config = dict(
    n_kv_head=8,
    vocab_size=2048,
    norm_place='pre',
    init_std_o=0.00614,
    weight_decay=0.15,
    lr_head=0.00515,
    seq_len=512,
)
Each number is 128 + 32 x the weight over its row's rms, rounded and kept within 0 to 255. Layers, rows and columns count from 0. The size above them is the row's rms in percent of the matrix's.

# layer 5 MLP down (transposed), 1024x256, rms 0.0657, rows 49-101, columns 192-255
size [ 95 102 104 104 115 102 107 104 102  99 103 104 100 104  99 106 109  93  95 106  91 111  89  98 100 113 102 110 100 117 103  98  98 112 104 103  99 103 107  83  99 101 107 102  94  89  99 104  97  88  99 104  95]
[[ 79 140 116 132  92 160 132 155  81 127 125 120  94 133  96 112 103 158  70 152 138 170 154 137 138  79 114  53 147 112  94 139 145 124  82 140  96 173 132  89  97 195 159  82  83 151  97  96 117  96 105 198 205 111 105  72 109  95 115 147 132 198 142 178]
 [141 165 113 126  94 175 109 110  73 111  66 148 141 102 174 148 148 169  91 147 132 130  89  76 194 141 114 122 142 171 195 137 185 117 186  98 150 132 171 153 134 110 160 113 141 156  93 107 131  96 154 126 109 141 147 163 104 130 110 156  58 181 159 155]
 [193 140 119 129 128 147 107 112 140 143 139 133 138 118 145  85 108 100 132 164 130 113 135 174 144  67 150 134 210 165  81 155 143 108 132 167 100 107 129  98 101  63 148 191  99 192 113 136 153 106  96 193 172 121  82 137  26 159 146  97 144 145 220 123]
 [156 116 136 150 112 125 171 169 178 142 112 110 156 133 112 112  74 181 132 103  89 199 129 115 119 148 123 127 149 163 112  86 122  91  97 115 112  83  91 168 135  96 138 165 117 161 113 116 115  88 138 106 117 156 130 139 124 202 110 137 104  56 148 116]
 [139 147 167 156 106 203 153 107 134 193 159  91 127  93 133 118 132 172 110 120 133 101  74 124 124 155 124 132  99  50 121 169  78 159 180 141 133 115  82 144 147 201 149 127  76 137 137 140 133  74  92 118 123 123 142 155 149 131 119 120 144 146 152 128]
 [147 135 201 138 140  88 128 165 130 186 150 136 127  94 119 154  86 142 156 180 110 131  80 138 133 135  94 158 156 135 122 140 151 139  94 162 133 130 115  99 133 156 101  96  69 140 138  97 130  53 101 117 123 142 133  73  62 156  96 134  97 142 117 155]
 [135  86 125 108 114 150 130 127 120 105 121  96 116 149  95 153 108 153 100 182 197 164 111  43 147 138 105 155 166 129 124 132 136 116  88 141 111 116 104 180 114 125 121 124 136 157  83 153 111 152 123 128 115 128 128 165 172  60  86 161  82 174  85  69]
 [131 158  94 118  96 165  58 127 107 107 108 128 159 138 146 153 137 115 177 123 152 173 104 128 144 131  64  97 168 117  74 114 141  42  97 173 100 225 142  91 116 134 147 166 175 146  95 110 133 141  98 119 112 126 117 104 174 101 141  83  98 184 208  94]
 [128 121 105 148 122 105 149  66 140  78  85  69 142 142 153 115 131 132 149 194 161 211 134 177 117 108 124 192  75 159 108 158 120 112 115 116  57 121 148 141 141 130 149 139 141 157  96 106 198 134 144  92 136 108  95 187 151  85 156  83 104 137 155 125]
 [162  69 138 125  93 108 115 163 126  96  93 178 132 137  47 144  94 119  92  67  94  77 141 155 166 140 104 105 159 162 100 115 141 169 151 124 139 151  99 138 125 139 105 146 144 106  51 189  93 150 116  92 163 160 137 159 157 113 151  94 193 159 108  90]
 [150 126 105 116 115  77 126 179 111 131  80 214 139 168 121 143 145 151 127 150 165 139 189 156 107  86  81 105 145 199 164 108 120 150 126 158 129 104 132 163  92 184 112 116 107 133  89 133 168 127 126 147 121 159  87 133 104 167  93 116 147 104 196 140]
 [172 191  90 138 119 142 122 174 156 158 123 131 115 152 126 133  85 138 118 117 136 170 136 125  93  57 109 111 120  64  84 155 117  80  64 168 178 113 145 147 134 177  67  93 113 114 182 112 166 116 108 133 141 146 156 127 104 136 129 145 146 143 121 154]
 [141 125 117 125  45 159 159  98 193 122 163 101 118  88 129 149  90 164  88 138 126 110  98 112  80 127 187 223 155 136 177 129 123 161 204  97 112  97 122  78 127 142  69 110 104 140 113 124  86 133 127  55 156 110 115 132 109 112 156 140 154 154 228  92]
 [143 168 122 115 104 158  94 131 148 177 104  82 120 119 150 100  76 146 117 140  87 124 146 116 188 134 138  82  89 116  89  46 124 124 125 150 159 174  97 159 125 109 129 110 134  86 122 230 100 130  70 104 120 140 149 197 130 109 136  86 168 138 116 152]
 [141  80 167 119 168  91  99 188 130 112 147 151 210 116 132  97 156 140 169 160 124 135  59  79 115 154  91 154 176 150 160  75 183 153 187  91 163 135 104 113 117 132  89 139 138 115  76 153 117  98 107 150  58 111 109 100 174 156  76 112 148 115 124 140]
 [102 151 136 109 155 177 108  97 109 122 134 134 152 105 126  79 126  56 168 121 117  86 125  81 129  86 161  78 128 110 150 134 107 108 169  89 139 132 150 137 115  93 111 138 182 181 123 126 120  61 116  60  76  96 154 150 151  65 191 111  98 106 151 131]
 [118 129 128 116 117 135 154  83  98 177  92  98  95 169 190 138 176 126 131 204 122  83 112 169 177  90 116 131 101 127 113 150 120 135  99 176 139 137 114 186 123 122 143 107 190  96 122 147 146 107 107 156  76 116 173  42 123 110  75 114 102 122 118 156]
 [117 156 128  94 160 145 179 103 137  92 209 105 144  95 120 107 135 140  95 134  99 129 123 111 167 181 112 184 110 126 116 134 135 127  80 153 110 140 106 155 117 143 165 131 161 138  91 149 115 136 152 203 188 144 170 159 174  82 151 146 137 155 132 119]
 [165 104 111  94  89 117 121 171 103 161  77 109 106 156 149 151 125 169  80 145 172 137 102 139 129  76 172 113 165 133 198 134 119  94  90 172 114 141 132 116 110 156  80 142 110 171 131 167 126 124 165 138 136 108 140  86  74 133  75 141 150 107 209 161]
 [135 154 126 142  97  89  88 128 120 146 141 216 102 109  92 127 189 107 109 133 104 121 167 135  93 109 149 128 130 128 106 144 143 130  80  68 118 119 115 118 193 105 168 126 126 135 109  88 122 115 169 112 134 122 135 201 194 114 151 100 116 149 154  71]
 [134  93 100 112 156 130 114 152  82  50 139 115  81 100  87  99  85 142 161 118 103  79 144 126 159  95 103 145 142 141  67 104 109 132  87  57 119 123 186 170 116 142 125 124  94 143  78 149 123  94 177  91 119 111 144 104 113 173 115 135 153  95 152 109]
 [109 121 102 135 117 153 126 121 150 136  69 101 174 203 152 160 134 117 124 168  70 143  69 103 124 119 145  95 139 108 141 128 104 116 133 149 170 136 142 121 155 189 193  85  91 128  92 162  60 113 124 143 121 147  92 153 156 168 139 156 108 146 113 133]
 [104 112 128 108 110  96 163 108 130 135 184  92 111 149 106 184 140  93 148 107 159 147 113 145 119  96 149 117 113 133 127 123 141  98 194 111 128 112  98 128 140 121 115 133 121 138 130  82 185  94 138 162 144 118 118 129  98 157 153  92 125 144 158  97]
 [203 123 161  52 114 142 122 104 184 165 128 143 114 169 157 215 134 152 136 181 156 116 144  85 175 149 132  58 163 153 118 114 136 102 116 138 118 134 151 169 116  98 138  89  91 160 165 166 158 159 117 114 131 109 138 114 150  98  87 172 163 120 109 167]
 [ 87 151 134 139 120 122 165 170 152 213  50  76  73 143 106 111 159  35 117  77  68 189 125  98  92 124 109 125 106 116 148 101 154  68 184 154 148 135 120 171 154  60 119  97 109 197  50 126 121 145 103 108 135 154 146 122 117 115 138 168 101 131 105 186]
 [102 115  96 131 160 134  91 168  74 131 197  73 155  94 151 125 113 135 139 111 164 116 152 139 158  67 127 134 119 148 133 127 106 123 159 119 124 165  99 175 120 151  78 116 140  87  67 155 105 110  99 134 170 150 128 120 201  40 101  61 157 116 106  93]
 [ 97  99 136 132  96 115 119 184 143 132 120 117  90 130 160 195 109 169 177 116 139 163 151 128 126  59 167 164  89  89 136 150  42 161 153 104 185 125 157  55 146 129  99 127 110  93 138 107 106 139 105 156  71 123 136 117  79 129  87 118  93 142 146  60]
 [120 136 131 132 105 147  89 106 131 135 104 135 155 174 116  52 160 148 156  74  89 157  89 152  95 140 150  64 138  60  99 153 115  98 147  95 120  88 120 142 145 141 139 141  85  98 159  91 128 194 162 146  70 124 103 196 129  92  89 179 173 149 135 165]
 [ 31  88 137  99 129 102 135 167 129 205 149 153 134  81 155 125 128 158 140 153 108 156 112 121 117 126 153 133 125 184 198 117 156 120 171 166 118 116 117 184 131 120  38  89 110 139 136 137 129  87  46  70 163 104  93 126  62 137 120 160  88 116 141 117]
 [105 130  98 129 169  80 142 119 144 101 164 136 114 238  98 131 130 150 164 232 108 173 145 186 121 124 120 142  77 163 152  80  67  30 110  85 147 114 163  71 108  66 138 128 165 142 113 139 101 102 100 116 103 153 140  97 108 113  74 139 130 136 142 104]
 [123 147 170 111 186 103 117 169  88 113 133 108  84 117 125 142 121 145 131 112 197 129 109 138 134  25 139 158 114  85 159 114 114 174 163 138 106  85  91 105 161 112 139 135 130  92 100 116 173 108 132 147 159 108  95  84 104 177 158 231 102  35  69 114]
 [130 129  92 132 172  96 145 162 162 134 120 146 167 201 103  96 135  95 104  11 102 136 117 125 125 118 155 125 125 148 182 123 134  99 140 159  86  93 130 125 160 158 113 126 162 141 132 151 152 102 118 130 108 136 129 133 110  99  84 125 131 122 115  76]
 [153 165  93 129 139 112 135 174  98 152 155  67 100 149 119  93 170 210 164 125  64 149 134 107 114 119  79  87 108 150 141 184 112  64 137  87 139 157 159 104  89 129 121 145 120 163  94 140 176  90 135 137  67 120 200  93 158  86 108 112 221 153 139 167]
 [111 135 156 122 121 126 115 125 162 132  35 101 155 112 221  96  95 152 128 159 158 156  98  90 121 142 110 110  93  85 106  43  34  98 107 114 132 121 101 150 144 133 121 116 131 160 117  90 154 172 124 111 168 104  82 145 157 145  75 105 139 144 133 132]
 [131 103 119 117  53  94 123 153 152 198 142  93 138 204 130  67 111 182 176 114 105 147 181  69 119 201 158  71 145 142 113 126 140 115  56 110  97  95 141 105  42 175 120 115 194 120 181 163  79 141 107 107 111 132 115 136 153 127 160 133 158 133  92 122]
 [162 102  91 133 129 113  95 139 166  94 168 141 102 114 147 106 135 108 106 138  99 118 155 148  79 110 114 144 162 123 123 111 143  73 138 165 147 196 189 151 169 133 112 218  88 182 149  98 120 167 121 173 135 155 107  75 155 128  47 108 140 158 152 111]
 [ 94  95 211 146  95 123 171 137 194 138 134 111 177 108 119 137 112 114  90 130 122 129 155 175 138 134  68 154 138 116  83 111 126  87 131 153  55 166 112 136 164  89  98 104  88 120 107 151 148 118 129 167 151 155 149 144 152 113 105 121 100 121 133 142]
 [ 89 128 186 156 121 100 153  71 140 158 126 116 112  83 107 101 123 140 163 150 140 153 128  97 142 162 118 131  99 114 109 116 161 147  85  81 167 116 134 132 165 125 114 203 177 144  85 134 160 143 147 176 125 116 112  98 148 149 227 149 121 133 178 122]
 [ 63 156 148 144  62 130 131  97 128 149 167 129 118 146 150 131 161 113 129 139 109 123  95 148 197 114  61  72 163 118 104 142 147 151 138 177 101 150 159  94 170  80 124 184 134 125 156 159 122 149 115 110 126 141 167 137  86 122  72 149 109 154 176 115]
 [120 121 114 121 174  92 141 104 165 131 130  77 127 135 116 137 142 113  73 142 199 109 115 178 130 114 148 113 148 147 132  96 155 155 126 141 119 114  93  96 145 124 122 237 107  82 124 164 121 128 116 165 132 116 168 146  96  94 144 120  63 120 139 151]
 [ 82 142  43  99 180 113 158 150 133 121 102  75 114  96  99 173 191 175  83 166 141 106 171 220 118 123 219 104 126 149 119  88 141  93 181 120 142  66  90 104 144  41 142  85 168 152  91 125 126 118  98 144  85 103  60  55 149 106 116 196 106 100  34 144]
 [176 210  77 106 190 132 126 143 107 135 135 105 170 116 124 146 109 166 124 140 114 169 126 177 161  73 143  94 110 171 146 154 120 153  94  85 138 111 100 103  91 171 163 116 119 147 166 123 113  95 115 113 134 116  69 171 137  73 108 151 116 139 121 115]
 [ 51 157  87 100 171 149 146 115 159 113  90 161 180  85  73 150 127 135  82 170 149 150 148 165 120 134 158 139 139  74 105 147 135  95 168 135 151 142 113 150  85 155 125 108 153 111  68 115 153 129 185 152 160  85 137 116 188 178 101 100 148  83  92  99]
 [100 135 100 131  85  95 145 121 119 122 175 182 111 124  79 130 104 131 119  84  94 182 182 153 160  77  80 115  96 182 107 144 128 162 162  92 154 122 119 141 158 124 131 121 110 148 121  80 160 120 104 135 125  63  77 148 162 189 128 144 148 142 159  85]
 [108 106  65 140  99  62 131 170 134 136 129 142  84 108 140 160 132 150 167 159 115 172 117 155 103  97 134 127  99 116 141 129  93 143  80 108 111  73 131 148 124 164  91 189 100 121 218 126 186  90 150  66 108 175 140 140 159 176 136 190 185 118  97 134]
 [131 125 181 108 140 131 179 138  98 114 153 131  74 154  95 160 178 145 144 148 119 130 129 140  89 139 112 103 152  90 107 113 138 157 115 155 203 135 110 172 168 133 170 128 131 143 110 100  80  74  78  78 132 143 190 134  81  93 120 139 155 129 140 125]
 [163 132 136 149  78 184 101 125 134 192 120  87 121 170 147 165 139 111 128 146 123 131 187 142 164 144 119 137 108 142 149 146 132  91  69 123 150 196 157 101 118 151 158 166  57  77 142 183 144 132 116 102 171  76  86  86 100 139 124 114 128 113  91 152]
 [158 106  85 181 120 138 138  78 145  84  92 148 129 154 182 106 151 103 154 107  89 149 177 129 140 149 116 167 126  78 186 103 113  85 140  99  81 187 136 126 141 135 125 129 176 111 145 129 115 102 129 119 105  98 136 119 112 137 202 137 160 137  99 130]
 [144 131 147  89 166 101 127 173 201 123 131 127 130 177 128 193 187 126  86 187  89 116 133 126  90  95 123 127 116 133 192  76 143 162  93 165 114 153 154 160 172 115 108  90 109 121 100 117 139 178 146 128 149 118  98 100 118 136 148 191 113  98  94 182]
 [ 99 126 136  93 156 155 118 142  97 109 120 171 102 118  71 126 153  74 123 191 118 163 129 106 170 111 134 200 109  89 163  95 175 132  77 114 110 149 106 134 140 113 106  84  47 124 134 103 151 128  91 132  39 154 137 110 116 182 170 140 111 150 102 122]
 [148 112 163 117 135 170  97  83  62 180 141 133 163 129 126 129 211  69 118  95 151 196  86 120 152  89 128 122 120  90 127 152 128 181  71 161 167  63 112  88 130 157 141 122 120 101 127 152 118 116 167 143 154 131 116 118  88  63 173 144 120  83 158 148]
 [113 109 134  75  66 172 132 160 110 105 119 141 142 101 112 110 150 132 151 152  84 133 146  96 113  98 103 156  95 114 127 124 184  90 166 144 145 174  69 112 132  65 198 163 185 128 148 169 131 131 120 141 116 161 106 168 127 112 172 132 136 145 110 134]
 [110 179 142  62 164 158  93 127 175 134  73  55 128  75 151 144 189  93 111  70  88 191 109 156 137 115 149 106  98 154 153 133 110 128 155 126  57 122  74 129 134 153 132 131  82 106 146 147 160 151 121 147  96 160 137 137 161 145 118 163 141 134 185 136]]
# layer 5 MLP up, 1024x256, rms 0.0687, rows 50-101, columns 192-255
size [ 94 102 102 113 111 108 106 103  99  93 104 104 103  96 115 105  97  94 105  98 104  86  83  99 109 102 106 102 109 102 101 100 113  99 100 101 107 106  83 101 101 110 105 100  91 101 108  97  94 105 103  96]
[[164 107 211 125 138 125  89 178 134 149 156 126 136 100 104 217 128 126  85 113  49 118 134 141 150 143  75 112 120 188 151 144 127  81  86  83  68 149 174  81 147 119 125  84 189 128 169 115 177 153 145 146 144  93 119 135 162 175 159  76 123  95 105  65]
 [127 136 164 127 169  49 104 171  99 152 129 127 142  95 105  91 139 116 167  92  87  67 162 158 144 127 131 107 122 150 122 129 106 153 182 170 180 137 162 106 140 141 171 148 123  45  85 147  98 126 166 100 140 195 152 132 107  83  82 117 156  65  73 180]
 [152 199 158 148 119  72  79  77 121  97 108 135 118 127 192  86  98 109 129  92  91 111 116 110 124 151 106  99  93 196 148  70  91  86 149 104 129 129  83 154 131 178 147 149 157 113 127 140 146 132 156 185 130 151 186 131 155  99 129 104 105 166 135 132]
 [156 132 128 125 116  60 159 123  64  68 161 110 142 139 145 208 131  98 110 120 130 115  96 101 140 115  92 122 121 112  77 161 148 118 159 167  95 144 110 127  96 116 158 211 142 127 112 151 124 147 119 157 133 152  96 141 125 189 111 107 150 109 126 130]
 [ 89 104 123 152 163 131 152 123 134 121 105 125  75 124 114 100 103 122 147 169 136 154  94  92 143 106 134 157 106 125 165  83  99 188 189 101 169 155 107 105  69 125 107 110  91  95 151 128  59 104 125 110 137 119  82 154 157 169 120 118 148 122 116 149]
 [135 163 128 159 154  84 144 155 141 124 162 140  87 145 123 138 137 127  87 124 144 144  97 181  94  91  36 123 116  87  97  92 159 176 128 141 157  82 135 100 164 174 133 213 145 145 112  65  89 109 160 115 139 117 150  96 179 185 117 142 128 217 110 145]
 [ 78 180 123 136 119 111 158  82 162 153 142 118 119  74 106 153 114 146 128 105 108 123 138 112  60 123 122 101 101 162 104  94  93 128 150 139 156 124 135 127 114 118 110 107 191  99 153 134 170 148 100 147 144  78 138 129 183 158 189  76 120 119  91  83]
 [142  83 154 145 149 139 195 181 120 132 130 130 104 132 162 136 151 147 135 122 172  81 167  98 137 134 161 141 160 104 132 155  98 115 123 176 124 118 138 146 185  93 153 118 109 120 148 169  95 126 194  94  94  90 166 128  41 169 101  66 113 115 143 123]
 [101 106 133 164 119  97 118  78 137  79  86 106 113 117 130 115 116 166 148  53 204 186 112 111 115 113 119 159 167  68  89 124  64 117  84 127  98 149 175  94 165 179 154 125 112 103 168 137 143 137 129 127 132 149 116  92 208 116 164 200  83 176  35 112]
 [137 160 122  84 154 138 141 129 130 172 119 151 218 100 117  99 108 148  81 101 109 145  89  84 160 138  79 190 111 116 166 157  99 154 127  79  91 172 120 150 153 148 124 102  88 161 125  95 128 135  78 149 135 122 122 120 134  78 113 126 130  98  78 162]
 [122 132 206  91 174 184 102 112 113  90 117 114 130 134 167 136 113 120 169 127 104 118 138  96 132 175 131 113 111 119 115 105  86 126 100 167 129  93 150 157 118 162 125 117 182 161  82 116 153 102 161 142 114 147  70  89 139 128  43 105 186 161 135 164]
 [243 129 177 125 168 107 115 141 150  95  64 135 102 133 100 148 151 129 110  84 132 142 185 114 158 146 118 102 191 167 118 115 187 133  84 155 114 107 155  84  57 115 127 125 133 176  68 191 162 133  94  97 162  75 132 115  95  94  47 131 146 125  63 129]
 [140  53  95 139 131  77 117  68  68  72 121 142 156 129 178 121 108 147 145 133  75  94  61 146 160 174 151 130 129 105 146 107 106 107 121 158 130  51 112 103 121 197  94  67 192 166 101 110 103  96 123 130 148 146 104 151 133 133 151 139 122  81 131 116]
 [ 78  92 164  99 111 109 159 121 113 166 170 134  93 125  81 118 118 154 118 108 152 138 164 172 143 142 149 156 126 106 188  92 134  96 122 128 116  85 131 177 102  51 149 207 119 157 101 107 132 120 109 102 130 169 103 144 176  81 152 123 116 141 121  75]
 [112 124 133 175  62 148 101 114 117  75 107 130 154 115 108  79 106  94 121 119 148 146 155 117 113 115 155 150 166 120 168 124  91 147 170 117  77 148 135 141 165  97  89 128 135 139 136 148 110 102 111 146 162 117  82 149 108  51 124 111 113 119 116 100]
 [152  79 103 131 110 143 126 142 136 100 132 105  78 145 130  85 145 177 154  96 197 173 165 116 205 142 133 126 162 163  95 132 177 102 138 163 192 136 136 152 116 135 100 170 119 119 128 120 110 123 125 121 122 129 191  59 103 135 142 168  98  39  95 144]
 [128  80 161 126 111 103 160 124 100 151  68 136 106 134 137 103 107 126 104 172 134 129 164 188 118 112 106 133 164 165 110 110 138 193 167 163 141  91 134 166 100 188  62 233  84 114 148 108 161 141 114 139  64 132 124 189 101 165 117 172 151  97 171 150]
 [128 152 141 101 135  99 164 119 127 141 152 149 140 179  80 101 133  85 131 132  58  95 129 137  83 166  93 102  74 100 122 110 143 166 165 130 167 179 132 146 139 161 172 161 125 100 114 162  82 132  81 143 100 102  65 109 133 174 131 100 116 191 145 115]
 [112 134 175 143  94 111 128  96  85 121  65 109 111 119 141 185 103 141 175 177 160 124 122 125 195 139 126 142 138 105 185  70 135 145  85 151 113 124 145 107 132 106 169  96 131 177 118  26 114 145 176 172 139 147  77  91 169 155 141 114 150 175 167  99]
 [119 158  95 122 113 134 207 138  77 112 125 137 132  73  66 152 136 116 110 151 141 104 141  99 115 127 154 120 122 180 186 138  95 184 102 107 143  90 109 132 147  66 173 134 105 195 134 167 171 193 120 132 197 109 145 110  97 140 132 160 113 117 103 159]
 [118 152 129 164 125 162 110 143  62 161 143  81 160 120 115 126 145  62 137 139 181 192 198 107 138 116 131 148 135  87 163 118 109 121 124 140 148 118 124 119  83 157 121 102  65 131 100  98 123 166  96  39 117 138 125 133 148  73 156 157 128 206 102 120]
 [127 135  82 135  97  93  88  91  77  98 148 122 130 108 137 137  67  94 108 124  79 135 130 134  60 109 177 134 109 145  23 161 137 122  97  94 106 130 119 131 148 180 171 113 122 133 133 142 183 110 115 118 167 108 109 119 155 179 113 190 101 141  78 129]
 [ 75  80 141 214 128 117  99  96 106  90 101 137 175 114  74 123 132 167 144 186 106 128 111 115 105 181 129 225 101 102 164  80 102 148 158 144 115 160 106 153 107 135 147 130 162 158  88 156 123 102 106 127  97 132  95  75 103  91 130 141  55 208 134 134]
 [137 158 118  93 152 101 168 119 178 156 104  98 111 150 133 121  94 119 183 122 133 152 131 111  64 121 126 154 210 127 134 157 156 163 151  83 148 159  94 149 128 134 104  91 118 137 150 138 143 138  99 123 152 132 103 113 122 118 192 111 177  94 146 126]
 [150 103 109 108 150 117 125 123 150 148 158 169 147  82 131  93  86 168 136 105 124  92 100 159 124  39  77 145 151  69 185 196 183 144 120 142 148 120  90 151 125 123 107 148 156 109 138 137 172 105 176 148 137  86 158 121 106 159 172 132 165 114 117 126]
 [ 80  93 121 146 110 131 161  83  54  86 130 123  99 166 123 124 109 114 158 153 160  79 165  72 140 114 173  56 118 126 107 154 137 134  77 126 188 148 156 205 134 144 104 131 115 115 146 155 117  88 135 184 161 135  91 143 113 164 172 120  91  51 112 169]
 [122 181 137  96 109 101 133 152 147 104 144 149 135  91 129 156  73 125 142 110 217 162 113 177 171 119  84 131 163 129 125 169 127 115 111 132 144 122 128 125  47 152 115 166 115 166 160  79 171  75 105 114 150  94 133 118 165 132 147 179 132 155  85 138]
 [117 166 114  79 148 143  55 161  99 105  78 197 152 124  73 143 120 111 129 152 158 172 168 137 212 153 100 178 152 132 116 118  68 187  95 105 148 152 124  81 129 138 134 124 166 116 122 145 117 133 160 241  77 109  97 115 147 134 111 110 110  94 100  96]
 [102  91  99 159 111 158 170  99 134 191  80 134 104  68 106 192 151 125 105 122 107 152  90 117 144 120 140 168 105 117 192 113 127 133 130 118 131  76 112 169 112 125 170 184  81 109 131  87 171 117 149 138 122 116 109  92  74 144 121 164 179 145 158 113]
 [ 99 144 143  87 173  95 132  98  75  93 146 118 149 174 101 125 137 126 163  90 100 145 141 149 149 129 177 120 111 147 123  99 128 129 148 183 182 104 138 204 153  93 158 126 152 136 132 144 168 121 108 107 162 130  75 171 142 127 147 146 138  50 141 112]
 [149 165 109 147 124 119 141 115 175 116 140  96 148 113 155 161 152 148 171 207 123 114 114  92  99 107 196 120 172  82  68 142 117 192 113 159 133 142  93 105 127 119 152  63 134  90 120 113 109 137 159 115 169 115 184 126 169 166 108 136 108 100  70 113]
 [145 102  92 157 117 147 134  97 103 125  69 154 118  71 144 154 161  96  82 198 141 150 121 114 127 173 134 150 134 167 163 121 148 177 139 123 161 130 126  98 139 121  92 117 123 204  85 118 170 176 152 145 135  66 134  85 142 181 152 132  80 122 159  83]
 [119 142 116 168 127 134 111 136  97 181 139 145  86 102 137 160 141  70 153 137 148 100 129  88 115 110 156 146 157 166 140 118 130 128 170 157 170 144 188  93 131 148 134  74  85 189 172 145 150 181 137  88 124 139  78 186  95 132 165 122 123 126 119 126]
 [ 98 122 143 179 191 110 138 124 143 126 106  89 126 115  84 148 148 148 153 140 106  94 117 131 104  79 158 113 106 131 161 156  68 136 149  88 156 230 201  98  80 162  77 167  99 101  80 168 134 154 176 165 131  72 138 100 123 119 104 105  92  70 134 175]
 [185 151 154 139 111 128 192 136  47 126 149  73 139 144  96  98  82 131  72 115 206 149 154  90 154 157 127 131 199  93  96 127 117  98 111 152 120 103 146 153 190  89 116  94 104 104 159 115 130 140 120 146  98 117  94  99 137 178 118  76 117 128  74 167]
 [168 138 144 117 192  87 122 151 124 104  87 115 150 129 130 108 171 101  94 182 143 150 143  64 172 165  83 146 157 167 132 102 103 119 168 120 143 132 136 149 124 143 120 128  82 144  84 159 144 112 149 155  80 173 148 109 159 150 168 106  94 149 120 107]
 [ 81 119 118 101 167 149 107 158 146 152  52 165  91 215 149 110 154 181 117 151 177 128  86  82 150 123 126 197 167 136 175 187  63  78 127 113 160 125 146  52  83 116 142 115 129 144 154  90 133 132 150 145 139 147 153 160 131 135 176 124 169 152 124 148]
 [167 103 137  99 190 142 143 125 113 142 174 114 175 147 160 133 167 139 160 133 138  82 130  76 116 170  61 106 141 112 145 145  53 138 162 171 100 192 133 137 119 156  96  60 150 131 124 109 153  76  98 154 130 108 125 103 132  75 115 135 101  33  76 177]
 [153 123 141 105 111 172 113 151 164  76 161 127  77 133 122 131 159 113 138 137 203 142 134 136 171 127 108 145 134 117 123  92  54 131 100 135 114 117 156 120 150 134 126 103 134 167 137 168 149 126 123  93 108 149 114 153 113 225 124  90 162 157 115  91]
 [144 150 168 139 143 153 156 143 107 106 157  95  75  96 101 153 158  57  50 101 143 132  70  90 100 130 163 129 174  90 103 137 186 189  98 138 170 115 136 144 114 122 132 189 135 144 186 123 139 121 147  97 135 128 116 159 194  96 177  87 101  81 106 125]
 [128 136 134 195 127 140 114  61 131  71 152 103  90 144 108 151 128 159 176  80 105 146 127  84 152 131 175  74 121 142 196 135 148 117 107 136 124 135 157 110  62 132  79 112 165 107  95 100 101 170  88  61 104 171 154 102 168 137 127 102  89 165 115 131]
 [129 133 142 107  95  97 171 112 133 150 162 146  91  77 173  89 151 183 136 145  41 111 158 160 129 143 141 120  67 130  91 146  93 128 142 117 139 141 175 149 150 156 125 145 144 195 107  62 149  99 143 119 140 123  96 125  98 158 182  66  71 127 142  83]
 [134 108 154  76 111 102 130  42 115 142 201 151  96 144 152 147  62  99 114 150  78 112 168 142 136 157 107 160 135  86  96 125  69 181 118 125 150  87 120 140 154 109 120 147 150 119 118  94 144 134 151 153 126 132 177 117 151  86 194  70 154 152 145  51]
 [119  79 152  98 111  86 203  77 153 184 156 138 104 101 169 134 101 205 150 153 177  54 133  77 107 141 173 102 112 110 131 154 120 182  89 117 125 107 111  96 144 126  86 136 129 128 119 164 131  92 103 192 183 175 194  73 131  94 117 108  98 116 153 145]
 [132 107  65 116 167 137 119  80 139 161  86  99 153  95 107 118 133 235 120 122 131 188 123  85 118 101 164 139 112 140 175  56  70 137 135 160 142  67 143  99 166  75 126 106 101 155 173 140 107  88 128 115 107 123 167  71 177 145 101  99 117 117 155 117]
 [137  88 147 162 169  94  58 108 114 123 128 152 140 125 109  93 102 138 159 104 121 103 111 153 118 158 119 114 103 146 120  84 154 144 119 119  89 143 148 115 135 153 102 163  69 144 145 135 102 129 213 169 159 132 153  80 148 108 161 137 115 112 126  80]
 [124 121 156  95 150 116 120 184 172 156 115 138 121 188 140 183  70 153  42  90 142 110 141 120 153 179  91 145 124  93 142 140 176 107 102 137 119 120  94 133 103 133 147 159 119 118 115 148 136 141 151 112  51 108 156 125 162 147  83  94 117 130 111 108]
 [137  90 117 150 114 105 155 121 135 227  72  73 131 125 154 166 119 153 113  76 154 131  78  87 112 161 155 138  99  95  95  99 140 185 177 119 135  95 131  69  60 115 176 144  63 147 161 120 103  52  88 125  93 141 164 123 129 124 115 146 114 145  83 134]
 [141 138 110 150 153  85 161  94 160 107 136 152 132 143 138  62 152 131 122  95 144 121 135 153 120 134 202  67 116 163 132 156  90 131 130 136 123  93 169  51 124 147 131 171 142 178 101 142 152 109 138 111 119 114 175 154 104 141 127 166 183 124 110 130]
 [100  98  90 154 111 152 109 132 155 107 125  75 126  41 157 153 136 143 168 105 151 124 126 105  99 132  81  95  99 174 149 146 171 129 170 163 153 165 145 160 117 145 116 160 133 172 196 121 129 104 108  91 112  77 165  80 173 170 126 135 103 165  73  99]
 [ 73 107 136 161 138 104  98  96 146 120  72 131  69  44 118 117 136 129  94 130 119  74 156 132 110 172 136  89 172  90 150  55  96 113 158 152 146 115 147 156 125 149 117 129 139 149 171 109 113 109 104  93  49  96 151 121 115 167 168  82 164 122 150 120]
 [164 119 132  83 120  93 164 146 115  73 130 122 143  88  66 138 120 137 128 150 107 115 181  70 149 145 164 155 166  84  84 105 155 135 133 126 159 118 137  94 108 128 156 158 137 114 167  91 121 118 128 162 171 120 182  91  96 112 114 116 145 146 134 131]]